python train.py --n_head=4 --d_mlp=384 --seq_len=256
Each number is 128 + 24 x the weight over its row's rms, rounded and kept within 0 to 255. Layers, rows and columns count from 0. Numbers have three digits each. The size before them is the row's rms in percent of the matrix's.

# layer 3 attention query, 128x96, rms 0.142, rows 0-127, columns 0-95
056:135119132108136144087141105179155137121154180076154131119102156140128144170127124134145128105133134117121140148107159136142118115087123143094158174128163105158144097102141145083143101121095110073115097155138152140104128152148116163129101127089138113112149119098156135168158158088114129136
069:142120128081098106145115148181089067176135121130123119135157134146127105144147092131106134119114118119138111084094108121096149144109100094143117129144133122136093110104142119100119171104122139073132150174147110142122118128104147092152117142149144143174123183127149152153141096090146132144
048:128128168173152128150129113079138084122121073172155178147164110146121113108120128152145142159125141138111131084131110099150066143131127125157132090138100126127063146156114138141142086163138170074107132136116128142123134124125123134112170108128128137130146111112139140124130101115161149146
055:109132125116109119139153160127088101151119130199068134146132145111120085103139119135103134109124114132130117052113110122062163132132110120146131097134132194106110147102111133134158159152124136122116122136109114146124093131078139109151118123166118129161126169143153127128111126120167132118
066:127152133149092168135105165143130119093160124120098168094095138112119154159137109101162130160080157121068167153151142137134130135098148120111139135162124141121096148155122157141122103157095148099142131101164107108111148077092114095148103130139173134141122121130121123130092170151119126106
044:137097128107150149180151115102159180069101146116124096116124136135123156113132142135126161126163164079146107142152156152141112117159100130086171162153159109127147161121122139129125138098097116139139096134129168106141119153154092140114103136131125142116145086111071106128150152144123093127
082:129157144131152106120167113103167142094106118146107148117117155135150108125100135163111099132184159121164138165148159153143120104140145159161149137094145129105127114151121125141152116110149102176154109116094124101155149135162135153096142107095131098052148095138109100113153144152134133103
056:138096146112106150125111109135135128162140128126111129101075138141137148153139129134096158084195148093126125139150141152122123161159144131141154183122156093168112091154113118114089102108127123125134096139128125136123133080152150093134070139114149141110174103129080104133156135107111154129
058:130133087146168124122129114083128161082096123114144103138124145156136145089131154162127117135144125150133115142122116147152113133190142145134153142102137113128176139125095087160137131144155141164136098161094160131126112127178120149119147120103096093083105075115088105115170103109115133120
057:118142168118142099138142125128135105201105131155100117144158150155113084121125107099106144128167090089171095126140134119091139154127114087149136130111138141121105112151150129133132109070122145150136111108115120114136149093104134075121147129172148124167145174152130124100116109162136115088
053:119113126146163135136131090083159155119107148117166107132138152143145131136099151141127135096164142125150111145141123114144096107158127167094181152098123099147186122093132121120123103152129100126117107159098149107113138137181114173088129113106107143082139080112090104107118148160114125124
094:137130148145171127111152117085169156075111131128124121102106153113157117123112148150107109126154147139164140167158147147138104096143146169133158158096166130114138117129104121158128112140153099177142105117098144110136150133174125159092123104084135110068158092136096099121124138146130131100
061:122132125163093168102098154102134143081134098168131172108073083105139163152106105099164101171097129155082166196145157156141142141136129110152108100140133138107115135153136116107155115159121152128133133092141094126126126127112107114143114141130122099118107121124127123100095130130118125156
052:136106148175148110104134102090127153130148103066157124126127109108131137122103153121145149111169156103146156153122140134145119125168154155106158152106134107143135105109107120146114076122111114124145094109128184104140134128163131161105106181082145137100156090122132085140156137162107106120
069:123115141119097137127112150163077152138164154078139115150131109100117154124143136088141171118105116096088139109113124149124145125103123132063119134160142118147138119126133133079116128148104132056110114100143146148122112147077129090116120136121126148200120149107159165144133134122117109141
047:119108126100122108128138095182138093171132143085152149122135142150149133110121118173109166104136135120117156144140078084137109123104103102140168166122140069164164085101138108118095117133149144087147129168151136158111134145122149086150146155142127138113136125106138110154160109097130142131
058:113121113129124119140114172188108107172107115081141129127115095124167144128110104148114145152123154144106123168146111158086172120073105091145096112162102084141130128118163090097123146116122111096140149133150120163140132148128132090128108153128176163156116152124124113129108132104119149162
053:103158135156140094148156152098116151126135140155114130169155155116111132091133125098130105152072089131112140128121124136124121109128144137098141116106136157074152130099120111088112142163146171095143168111071118135152162156106118112108199148093133106167105145115139139126142118098142120126
059:097136101135141155119136109119185158076148160117151127112110112127112185192092119098157122118129139132069152180148161138166097112128112121114150141149151118112157134128146126087131114140103121123133107143125128120116158142168102132114111108088130124101137123096116140143136142139067114106
083:124145136155078131152083156115100108151133134161131138135145099138098147131120093109147098148067095133102103109132137115119141144143121091160102085156096141115113151133141132131122150126130162116133154108176084152133133114084115079166123123164145120181095165133126148145112098104140149135
044:119171166075146124170135113122116091187121129125113109142135135128152143113159126144123153112128137122154104150098089177111154142129140176163113147127152122162102116086157098126094128085118137121156153151116101134116092097151120089140090132135131130127143116115101082126168118090133122151
061:118116155104157132117166101067145163115114122108133117120091150122130134117136175127112149085173133100159114154161135172152110135165142173109185167105160095148163125118114118138120124135154110162133110127084142129122130103168140149091124120117116109105142097125083107100130139140121137127
065:115102163138156144106132114107132158099156181108149118128096122112133149138100148110145143088140145114120169178131139136141125114110116158093147167110149131164158103074123133122113098157095090145136119116109135086124133171136152181121079132099116136113168096101162122119108152139122101128
052:129119125143112183108133103103127138096101133155122096110060116128121160182091143126123132137109134115112098132195128151143138117130107134121157111151175101156137160112135096129107132121142111175135105104122120117100082163142107106125136114113104143137122087084092094142128146088147125113
054:142151150130073122148121144086084102195109078190116120131140126157157092119131123145101148111164112110121088080097155104110152156157143126151105129128138113141099112153120125134150127102136140139122135107115114146131169108113128072118117121111154153149094122161111122133146101108115148132
055:133150088126124082161125151144088128169137140112148105140126152121107126136147098109121119141090122177140127085124072073076135102154129131107085107131077110130164127145136117141101152146151129107146145113152130169092127139103130130141141165158118165143081169141135133156129119134127117110
051:128129133106151108098126140182124187094149141103102101114092140099128128147133103065096138118139133132128159093106112144117163118106137158100117154146176146111128131096153166129168153165122090088132122128119161115133120150138139120088101128093105175145156101104135136132119150156124104131
077:121104125156083137131101145145089128126135141094157122148133091099099153121137108099178143141059115132075129123122136124129137138137122107098093130166088127133132130131151141119135128167109152099110127106174110144105114122070114098148135132148126151207103157113141149147094126136125122137
068:117134084147111132165130144135120102127089080174128156121155119130134126097157121173149123179118131158116109094138104094127120167148124102155122081125087111118116151135097106162150116147132177166112153097167107159115100115133116144157151125159130151119107161179120152105119111135124125127
087:117105117127092153130106147124081139145138117127168117157125077108108167123128112091177125144056121133089124089105142121127138144146132123126092106159115131142123136106163143113119124149105159097091153099151126143116106149089102081154129154153120142188124138092146129142113093122116110141
088:112114124118086124132100150149077128176157131132149128162144085112092136138143123080148143129105106112100118100102131127122151155111121090101103105140117138136098122126151139109124145133109151084099142116164125137136122141075131063163130138142119148206115158111152155142125103109121111143
051:122112140130108138111133133073109129124108149117172110172096108098124160112109159109129141099178148125128148181130128135116145134169127168104126139095144134158141133147079132148163079140155164189106094110116154146127139105089150115134133151090133115134139136150108081143115153134144107122
108:140138165134152127108152079111126104100096135107137111160099180122163135125109149130081116104146113127139137104155107142122137124134124139147157140152164157160128141090091135129128116118115107155149117144097155073112124126151176183102118169111119118118157089099155100128114171096127137163
098:137140153103158152080133099132163093105103122110139101138113158143153118135101137100100140116143100131124176132155136144152116126135121131132132130140188173135077144135156167126151086100076147122106103132134130070125142135109138179115083129111108135127133109105152096138109161143111141169
100:132103163096161144129144083128130096110090106105117125165122131171155184086114140090082154113176132111141102125156131149127152170087090131147128127125167111161132143118089157110139132128123121131119111142137157094135111129145132169141087114125121130131165113073139118108139117101110153144
100:101145207089151117109125101112124097114076103106143125135132122156156115106131123092067137134137131127133155150156130126149120170141128139147126116152176147132128121138115165112156086102124125173145117135119131084123142101113112144143097144104127135119136114132131071144107160135121170180
098:116109088142117123150115196150131136130167129160095146110154073109112112143146127139183129146098141142133129140105168141142106120127122120115107112109084094122129124130144129138136129154136152116089122079162106181139140148119100069147157104148107122133118147161118161115138099166145093105
083:114112133179135132145126160084121164099123122165103086168175120144140147111109136136132087139139136127165135124123168164126103136136084137147116129101092177153152111093126137139166163121136154162103117094115165126131125095154155104125164102098154092126140102096130106148130128130135091119
089:125107133123116156155129146124156135205152130096141126117147109140133153118117122118154122125152146115116116149117139107123148184086119119108090138115076088090124107141139160128137143147129172109144111135104119157146183127132139090134174066123141155130122152141100179103129121146109112093
084:134161146101133140104135109169217096142108129104131108129141157146127115130115143089123151140144121133120141120146130138157079168083133115091133143131127153119071087139145166114151113074093138076124096142138098102114169143095145155129132100126128147123128149138130136135121156138145134148
107:117142122097131110125148116139136076096117086150089139162097139134153151126119162149096146093116133134164125125173124146106125098112097153145144101146164111176120143132110148144118123143126106127135136101155159122120081147126106171130069190126119101127139092085167101132136134106151148119
104:136142138144059133150121155116103170190143122102148151115149079108103139122138098123148138157122159112084091133093127113114151154094142115107126130127082095088133108148122087109114161128155110147145130134141116174152125133115108083148138099138146152139098161159095156124145120139138135116
097:120127125145171113090117092130108122088103146148127105142091183127151120133135124130102102108121117140166137108141099146132120100203159136152136135134153163138151125100128116122147130112149116127111149141100149081102117109166180148102152167120130104108148107130149072134099149108105110167
090:125130124130111134135104098128106200161118120120161132123165109104118119118147103102133120139140142126103072110127091083102113158133165101141137155121105146097161113103119099091141173117180139149138143167121109146126154105138159085151171100130185152130127156155129147120127120128111139107
085:150158174156128127144152123073085107118107112100166105150140137127156149118085151127088124095153137105098122093122141156147141134127115148149143127142160161164134113109137122153129124117090106175129121145100159118131131120124151144094089147099127108126137071101137071127130150075137151120
089:124103144144145136132119086097097124126112110118175144129098152132133130130129126133126065086140110112147108138131104092134131130184128102177106111133164135135176132084132141142140115165141126157149194114105122122116150074149149090133119159115170140128153125133155111108119110097081132123
095:132128125141166121098129089119139124125120163137168115111085182139113089137089123139117085096146094139144169143133118102144119111183160117124141138140169185115137119143175157148160082113097158103132132148100115112119130090127131128103111123110163133128119134149138102149098161115092107137
102:120127076074097131131119137153128160166139118128108156108168096117106144129146120135146146143133155123114082136110096120102136142107144116142123129096119089110163106133128111072119134122169136129114140137153098182145099124118107079156140080145157117144147145160108187117168103111122120108
099:136131111124160128107144113143125088067137128134110119140094142138139134142114129130103136126129095124150174158157145174132137082156098148126135125128175158160117169162141146131128105110105120132113129114122137081121111149122137180099104140113072105120157093097162088153130143139121090176
103:149160146102149144113132099153181103124114127133118091122129181137161095142137135125098138120156133131117153114130072133115097132132132128125150163105140176129098112110104148095155126081133123121148099188107131091118158134132165186108165135123164132089125107152114109150115168121149119140
097:101113183126131134135114111101119177170093119107163129118157112119140133125140127123129087131144144128110108083123115090139147194147178124142124154144128151131144106061124157125109147130147145171148094135108127146133176099135138100134158113101162157119113128139108103112097140120105173121
089:144120102067169145126150120127191116148120078133106100144165144162154156093126150129107164092169129114144145122148126127117114139088128123156122111100161125145095115133139161110175104106095145102138130156149118131136110141107115100151114118121147108139175128145086120152128117112109127072
102:124084135138176144118129098086125134099094146132166123131108163144147122119101122118102097102175092118113135160123133137139153124181131130168117147121179145146141143126147171096182097149125141151124130161095122090126145072153135125129129095090140121126145122105126111119125133123072113152
091:126143120132151084086126140115087161087147109151117113144120121140122148123154093123099141158100127139136175118136126163147073095162139152161136115104158145142144126082144100142134126107126102136110165133165155096131064144128143126125105171147112112115126098124151078162105123117126101166
103:122096107156134131118106122108089154151155118137166146139128099141101135129146110117148080132105096130137092128129120082119122133156127089159085093128136127134162139092146130153118129147131155107112178100147098148102128092124120060142105158150138155166113168134147142102130092110073144120
098:109139117091102118150108103163121181184133107132123154139162099109106125124174105115139133163118158127122069110138088079110106159119153109130133142125103118094163106098121093103120161110176128125138145149142106169118119121123131088158163128133172140124121158159135162117123123110123138111
092:120120151155101137158140167096107153118145133121113121152137082099138171099128152162140132141106132129098111087117179143122154124099128163129120123157115155165112131108110119142053157149110117138126080098140151163148118166125115147104107123114070116144110095088132128124128147121148161101
083:124125135159143127117122107085117120149103128115165128126050158142123132131079114159126092086159115122157147143139140127144146132162139145138135125131122120119164110151151150154171102160108150147170173162077145118130136073128144101112139128111164117110128115134149104142089152095096103119
088:120130142097152138121125084176144104156105086101121146129149150139154124139164112116113115133164158137155127146165055102129086158136126110153103125092132127098157108086107149096154129103154150155129149145120115113117171094141172098149162124143183136111157132139142134119119130111112128149
098:111107126141138130127121119115097141138143126124158152153119105128120130138143108126144059127113104136156102133140113083133115131173120091171090085127134128122173136081151149159121118153127152122117180085140118149106129082127116070143100160147142144157132155116169134104105105110076152121
094:124108107144148122138126113126105125152131103118162159144127126125118146129141120121154070119123102118175093129132103089123128138149124086154073086120113110131163115083138134167120138164131155127128175097122123146117139096124141055132128152141145135153137163125163149092122096088076145107
089:146153146102150131135155127162149062127123075115093139136148126135149148119166136104120145111122136134115122120152126135170092154089105133135130096123140061166080119098116157125113106144105124147119125089173147102109148168126152149146102170146089109121142107134129108095130135126148166132
091:119125132139138131129133092134102126156116078104156146147139139114126141125137118109124079115148119108157085110148089089124107162141132090183098094116142130131161123080135114152126147141153127150138166116130151120129137089143164075125113167135173137137159130097168113105139124081083156115
099:134159130101138138102159088148159070110085107112125131148104177141155134127113165111076145102154129108170130117171087147107120119103106131125160123140148143144143122105092131122146115105149108135151131148122164091127116134135144182113094162116132115106142099097159131132141183100139146145
130:098134159123105095134137156115082148152163165099138111104072088124111146129079123107157128128107157133112163159138109164157127130138161122107145122159139108143144115121122075141047163103160100165119083098120142133139127158114121114128128141133110114139138121131145113160122133152127108104
142:139088148134183173115144129123167114140139100110158122101103145143147149127095104110128118118163127124101166170141128124157070135126131145129120136124171138101134137113149138163136121102107110128138134107075143080150174129145153112096077120132128128112139095093130106127130188137102142162
112:155124154178114139100124109193104118140099126140126071141120127141159114141177116093112114136098104121102094105123107149106108117145125135136096131189145159159128151127089163133159107124100174127149144080103133106129125080125143139142093152135090144127150136129141090135122138125152118108
094:117101167129108171119116133079109124171138081147160185145133121132107175164111138115119132114149116131108105150124151103145114160148119084148088126096134137128089138131163125133075157111096126138108134117153145132147148120087148066132116128156162122153141136133105114141128095115108133167
097:154145101126116121160100117081108124145131105162150166144109130145102147116104149112106100148126090120112077095154131092062117121145106098182130117104131149129135107092173105134123142102117161134115190135164141153111111110109123115148106143132150151145121137137120128132139069096115120150
107:156142056078137109153140156124118141149144126092088136106123138184131128111086121110116118188131115132126140164133086119096159122111124135142171127147097106080154089117148122100109163077111128150144134163131140146124129148108125091130145144148138128134152110134131130176147126112143112102
105:179108116114139132137130135165130096154120114179132139126098128129173126141087146102135153114123084132114087182136142166110075122120120151148088115155108131113107146135165124147176108134103169103119163110105143102119144110127124121139110129139159143115136106094153138123100139080152084161
096:117132119126074102141127138127070168144150164104116164128127102141093113141150135109156111169133137109113114140114124128085190128134127079113134129083115139151158127124096138118076153124156101152113119140144134161124116123111150110127140112135129159176101152143131151114145062110107090124
119:133081142146189133112143118148164134130144134122140104062120160139157130131093108122136119122151112135099202175120125128169089108122138156113143148123153123080146128114163132147130130115121103119126098125087139101143155160150137134097092104122142129094122093110129103127120185139109137135
099:164142134115084131171111151110085114152116098136123158166125135143097120133161141107108141157134085106114045142125126133089142141137090099152104114119114121123108123133145134134151117111124157148136163124143108154118130095099121094164119144156156124160107161125144120119139064089164135152
100:119115094101128140110116131156139100123094108164138129133169139121119118138118142131105191103186124127115115101179109199151133150152120151082121127149154114155082158146117132087182137136113150141105105159116096130137092093104128159140123149122114098129150168122130145112119140142131124113
110:128157122080092141161136162161087124150099099139103131188136114139121106123153141139120149132124120107129052136119118168129143157126103102146093087147092105122090138168108147102157121104123157124141137106134114161116131099103140104151154146138120090155159142127152131133131084104160119125
124:140127099164083082142130130161110170128158176113098079086123122108102106130112114138171149134096127138143148168091131142141134093105143146085141160139081089101161112128132131146094134138165130134131094122132099152139105165132117103136153116148131135127098139132111147149148133152145095085
082:117094134135150141108122109188126152109117142151119061089186150143124115158156100147118146116163119132127144103132123133195092125131130180076135139153138122114126142139124182110153156136109131101133084141107106115133105115133141125115130108117115087105152143119116124145134164147124155088
106:117109113117155086123155140133129174102152176078114127078123145139135102123096119112158114155153118130142171142122118105130148130107146144118187125124146134090173105097140127095100172121141068115146083168100138132140148181159154136109129106113130135112142113131146134115153142130112133108
132:115142122120091146134125143158120097135099116146120123164122100109158124158133135111119161105093129143121079143141113194150153172120111103129109100160089099167107159166106104104162118162121154136087135100136126112102115130100111125189143133142092127145126168137150147102093097131148123120
100:105136106137167132073155104145192120088112147108151133128128163127157129155117116110126114103140103138129130113194136121146130129124127134126159101120142120149172122119091151113175133159129113113121143129102141081135124116150149181124121131078074142116142157118136143090121155156080145112
092:125116174123119164156130129071102137187147092120143166121130118122089170130109144140152124135160142122109133147102124113131140149140125084134108131103128125120101136145150131131050149077130093140120112146139121171146141136116160088109122132151175106153138126124100122143119090133092121171
096:165137078114108127148114129102122163149092125151118141154153159129116124102113124139120133115159083130126065156116170095101098132108142166159128149128090098087127100130162137126167129090100126140165127138157099153126125128138131106128113093108180121119160164084134140136159104125157139135
109:125128170130119127136124135091110137122127119126145105110041153135114146128114128102133099145120133137135123146145108096097152110137110070174113113126163113121157110098117127149092149098165099148180163107140140131139141143141164121133083185142147161144119125122128070105130112137102146145
110:132130133147079106123110147107097159139156147157118095091062124115096152151092113124150115139105150156114156172095123115120150085130144103133125147113123096108146140113158102152075159103163106161142115148160136143141111177126123107134113131159151154144113114133083107141138102169120129119
097:131149119152078146136114119098065152173144116111145143165124108132079148137151122095113110145148137110085086102116149100091117140150114070145125124109151166157126127118125133134100159093125132153120148102149134159140114095102153089132096145134116139169137159148126126157152080128111136117
101:114111136094128123164130159087122113153167123123114201125146120121123133130096141164135110100108124142149147168101155088131125143095140132133139125103071099115107106119177110148089134126110121117147145146148157169130161148109122081100175137135176125124109098131140125164132116097158123152
119:100112119146158101104136121138163141075136155114113105061152148115130122112101123158132136123147155151145201133120118118137153100118155162080163163133140113096135134112121124123117135133144081129133088165104134111146128153158134163102141111104156133091134101121111128121120181177116131117
091:139127166156120158108113106087105134160131088150180157147098132118116178140116132108136111121133117120097097118116160115119088164163125069173106125099156158141109137111150117152084145118104136122105163094142136130137149101115154095136093130130145152151146138132126125118128104117084143182
117:134146148122184160119131097137145160105111126121150125182140112139147135121134124103121084113148119118092092112156150115123097129140124125185113114132159159156141126101086146159160105140125129144161128096124131122117136088179169142095086116099089118125145135099158121110147161115093173108
131:119126138131116092118117130081094160108141161118135146142109110118108150120112126138141062141073145140135142093112142079104139087138141109165135149112132157155146092094133107171045154129153120130168124141179143167129096134135128118120126146128126139139098122129126106149167132120128145109
113:132114146149163145156110108140141142148120124141147070117139133161162137111134122116146084146133133120101121098123144087131064102137127160151132131168156175113151128119123146151131128101126139100160142087100120138132155085155153120117088133112143109114165102092101105148152197095109128122
120:126141156111166175120143118157166109108104097118146127159129147160155127124181120119087125118155117118125086118167127108132112146131096130162100105141150147139128135120087153139199096144110148124138152097099136084116157076161148137123122119111104107118157138104160118100135149101131162149
109:104093178138192156109129117110183106109127098123157108082124147115145127111128121148135115117152146124122188126129123108156112118142131158107129142125177127113120139117137127147140108123123106107136121138087125098150174143161147169102103137122160108089112085109113105123115186160115153154
101:109139118083177127155124128135138126121090117153132069101151136126138122097163137127126111148160125120151111072154111123135161159132101124117155095165144127131159143121086144082170155124131119114138129161093121131108149115134183163137146152069134102105176110131124111110132151114117156129
121:120139129134109163105138137169146109168123115124133093113141134132117147154104106114123166113167139127087135147145114177179092170126135130078109132159116108131092148183129128107140145100089152138105097094101108096135130104096128102146143100143100104133171171132117157151109139163114118117
124:111142155157123100130143131108170186100152155100112115122136122139105129147121106128154078166109110146130128122151161091129129091091137136156131130092125136108176103070130146144082111149153106122152127107117177137139151113160121133079113107100124105118116095129139150125167178146131152129
127:139097096148152162132140097154159058126105126133124161135126149102154115129119156134120169081117125123133135193140137137146118155133119136066114116118141115129095162183123121124125099135096135118124092112140070119123148167108129160149141149104155138128143153106167136108090137124136102135
139:160100124122120142123119109157092072167100102160134151132137133119150114119148119143123173115132129103140111126111096160123126139145106127099091115153134118118082164189150117105178142102110176147106132152148090099116094137100121120172141146161160131139132181131113103124110090110134116113
107:115120161158102130121104115156138103172130125176148092146118132142141146094138105157107119143173152118113098108121100106096110135100093124168110124129110091121135158098109186093183121126145183118095147152098139153151128095152143115160097086129147107127107142154119115139134136113119101136
125:118152091098167108116140115161156102110103130132104125124109138112169120081114159159113169140129133129157143142135121159135094124132124170069159126143136089123112159132092134122155151153131130126131098163084103111140148140120109182153176093083144103112151109120126152106115113140165100125
108:136113136112109166108095160138084094142147129150139155141098094114125133142135125103121144111126145117097100103122141150119157182140145104117091119172144124179081143145098169105143147114117142121109131089152085152118100098094155082178107145154097143159143162140120119152119108129120126126
126:115152094105181101118162102153146116116106129126137112124099141119145143102122157151112158121138126130165168148138115150156125131145107158074153111128143109117124137118142085137149125140127120161128113166095143062140131199125106165132174106101121092110150088115137146103113104123162113145
123:154117164162107158106099144124128103103171121116139124112137128120117140174132141118131122087123141126090152157137155142125146110108130142133122125146157158161085132129145141159119106113071108089124098070145120167123110130115148134097050162112130162142107121114120094165132180139124120135
122:104149147096136107116142170122125184079163171097103107111118114133102140146125145119115108153105144151114146102151136126142134127117148137129164146136146137151140103061102131140067132144143072100149092088122140135130140124145117153088110124097099119123140077114125147133134151154137171148
114:111130109085139090123129092172136106132158138140191080129098146119137145121146159128128129134130103122134132132147087145162102123175082139105122120121133127122152143080163083152108143131141131138106105128097115077131134175138097169144128120109117116130140081118110152090093088129150125148
116:134103171164103159126117152132134111092157159150089137129117111125138125168116126124122133123109169133087163146134177142136143108097141167107118130145163143157078156162122159134110098117091112090150081072141129167130109141115146138104087138114124136124140114130155110148123175155144114106
119:150117101151137165075140100159121085143103108144149152120119152100150117121134133126131178122133138110147147184126079145130128139152117136078096106141144118109092153187143116122182130104098137167106124139130112071139111157086113149158136130130137125126133160104096130115114107137124095132
128:120142098097183137113160136144137098107093121124112136109113150114152113103105151157111177120136152130131169130130108161152117144150127149066150131144143092138083133150098103123155128132116120159134095159120092085134129175117118170151176110123126090108165115108125143118089103128155108116
126:123098180148102170158110166110107129145166121169115123126161124163126115161145078102118102141113163135103118132106121115121132103106109115170098126125111168127107124181150134140125113098135151098111137101158144166118111086122121099114079139164146140131110145162089107148130151138115123087
110:123137130121131106152161121135170144099101153126078123098133132134146109102112106174146153173109140145153161116102126139118120104095117171084149137127122103070127171149119137100133147130156154128147102178112153112148124132137111174125155072117151080104144119136133154110150139132160126100
121:113152133140122083130150116107169188094153162100129105124101124140113156118108128117150093147125109147139145122137157110123120107098134135144180140112134156100188087075125120140088116153144095105146129128112173119141144136163116143093106106089098106120129075121142147150156153141132138134
118:119151097125177092135178115128158141125096124113110127123148154124145110115136149158118140141135134125171163157137109114163116096146116165097160133086135120102138127126135094153132115139134113164140107168115156081136154168141088180091175106111152086100122091099127142100124117121151116127
119:113144126132113123119117140107092193161144124120155127123148101138086119150133125092117081144146113121122096086140130103128149148155155084180127139107098149134169088073121144133115153125141108144132164101119156134135139092144153070115128138154093146144108148140129131150146117129078142165
123:134097177190073140108110158123097130145167142164115102134125098143109140163145087127112099152146163125095125107126145110119180136105134132163113130128131157137135149117113171121112111115127132104107121097132165170141089105144149095108069118144128136130096139139109102158146159122115122141
126:103150099123164090138160123114181148098116140124123110122128152139140122103112147154128110145151123136160159155144137112152093096119127155117160139096130126107160097091128093160121110136149113136138125156096174107149179161152112163086152103086131078098149079120130145116130136141158117105
117:116124182160127150101133163092155163093156127135131117107110135144112148137117124111127099121121146145097150142147162118151131116107148133159153145136143133166153094104112125136077121144137070085108107098128127142148125117160169156105049131088116133115139121116120128157136173156101157132
136:143122126130137153113128102185125052145107111145140133142119137095183119113125129127115180106139141108122133165127109153134130148141118145090097099166130108118093168191136141119187123136090156141115126125122090096127116134087117139170157121138142134134145148119141116114096101134147093121
123:118147156163083128094129138121117175130156138111132128135116107149093146160135100109143083141123128129107114109133165087109160109104144107188113131109125145142165095096134166125104122120135105130145157093129176154138117109147148079099082137137089133136107115123145121158171159143096155143
115:156119186166082140124125136136131100092153132122093138123120112109133130152118109130147135120093153142111148143117146149097155106073121152110092121172163136133087165183151158117146116096108141098121106109169132140120084110108140141116085121125149145138116143141122101151147180154148150109
138:141115132109130118126123101182133051137120126157133111127118135114171120116132140150115175124129136114137139149119087165132105118131100150082085109153129102109091186163147128134180121110120180146111115151122105109120107149104101159153147116143161107119124130134118129106094107122172100108
127:117134069105159136129120107163135070157089113153152124147131139113176113105131130135098157118154132103142114159123091134140107155170119129085105102132121081134113133156116113124177133126124149155119161140097113098123153137107111125171182130135131111129161143146127133103091088133147085108
121:126131113075162108149129122144140082118110124174139132133115154128142119116135157169109154113139115125154140134130096164159094117168092143093131132121137102132103145145146074142131140108128161160105095174129089107128132159125098168149144125119158100119144111118110135107088089111179116079
111:138133130113100167135100134150118141139152118112096158153149139129153118161158117097117107128094131130133085141123097104086114092097124092156087127136110132145112086165130165153144118111141143103148172085178115181099146075099122097135128162145137155148112166139119133135128153145104135114
136:111137145149105115119136161114154179071173166105111097120123126133117134161127112125132093157103146151108148135150153113151130103114151144141150140107145144130158093083115112154065111136154086096137107076125157143135142125152133149091088121097110118117133088109115145126138163173128132131
122:128125103114091119174103092127134130171107143150119134163151141162146113121147099144133117152124102123155051123097121093098112119121121095159109139110083114103145118140112134118127122120165192112133179166149135164117136098143117096153156130163146113142107162142135147109134105098139106108
118:153107139130112176111106127161110071157128097150154142150100133128152128136123111113123152094129141112110114151118112153125134156133109120122080099159134125144087148193154155103187130105096160152099152109142092127119099128086143105174113133153113141153127180123124110146112115128124100116
111:108150123114165097110131122123189109086130125127145097116111166118143143108115153164108117117145125126127159157160137136157090103128127174118168137121152113147142115076128101158118128152127103110130124133099134113132164137157129189112107126065152115098158075113113122109110156154156143108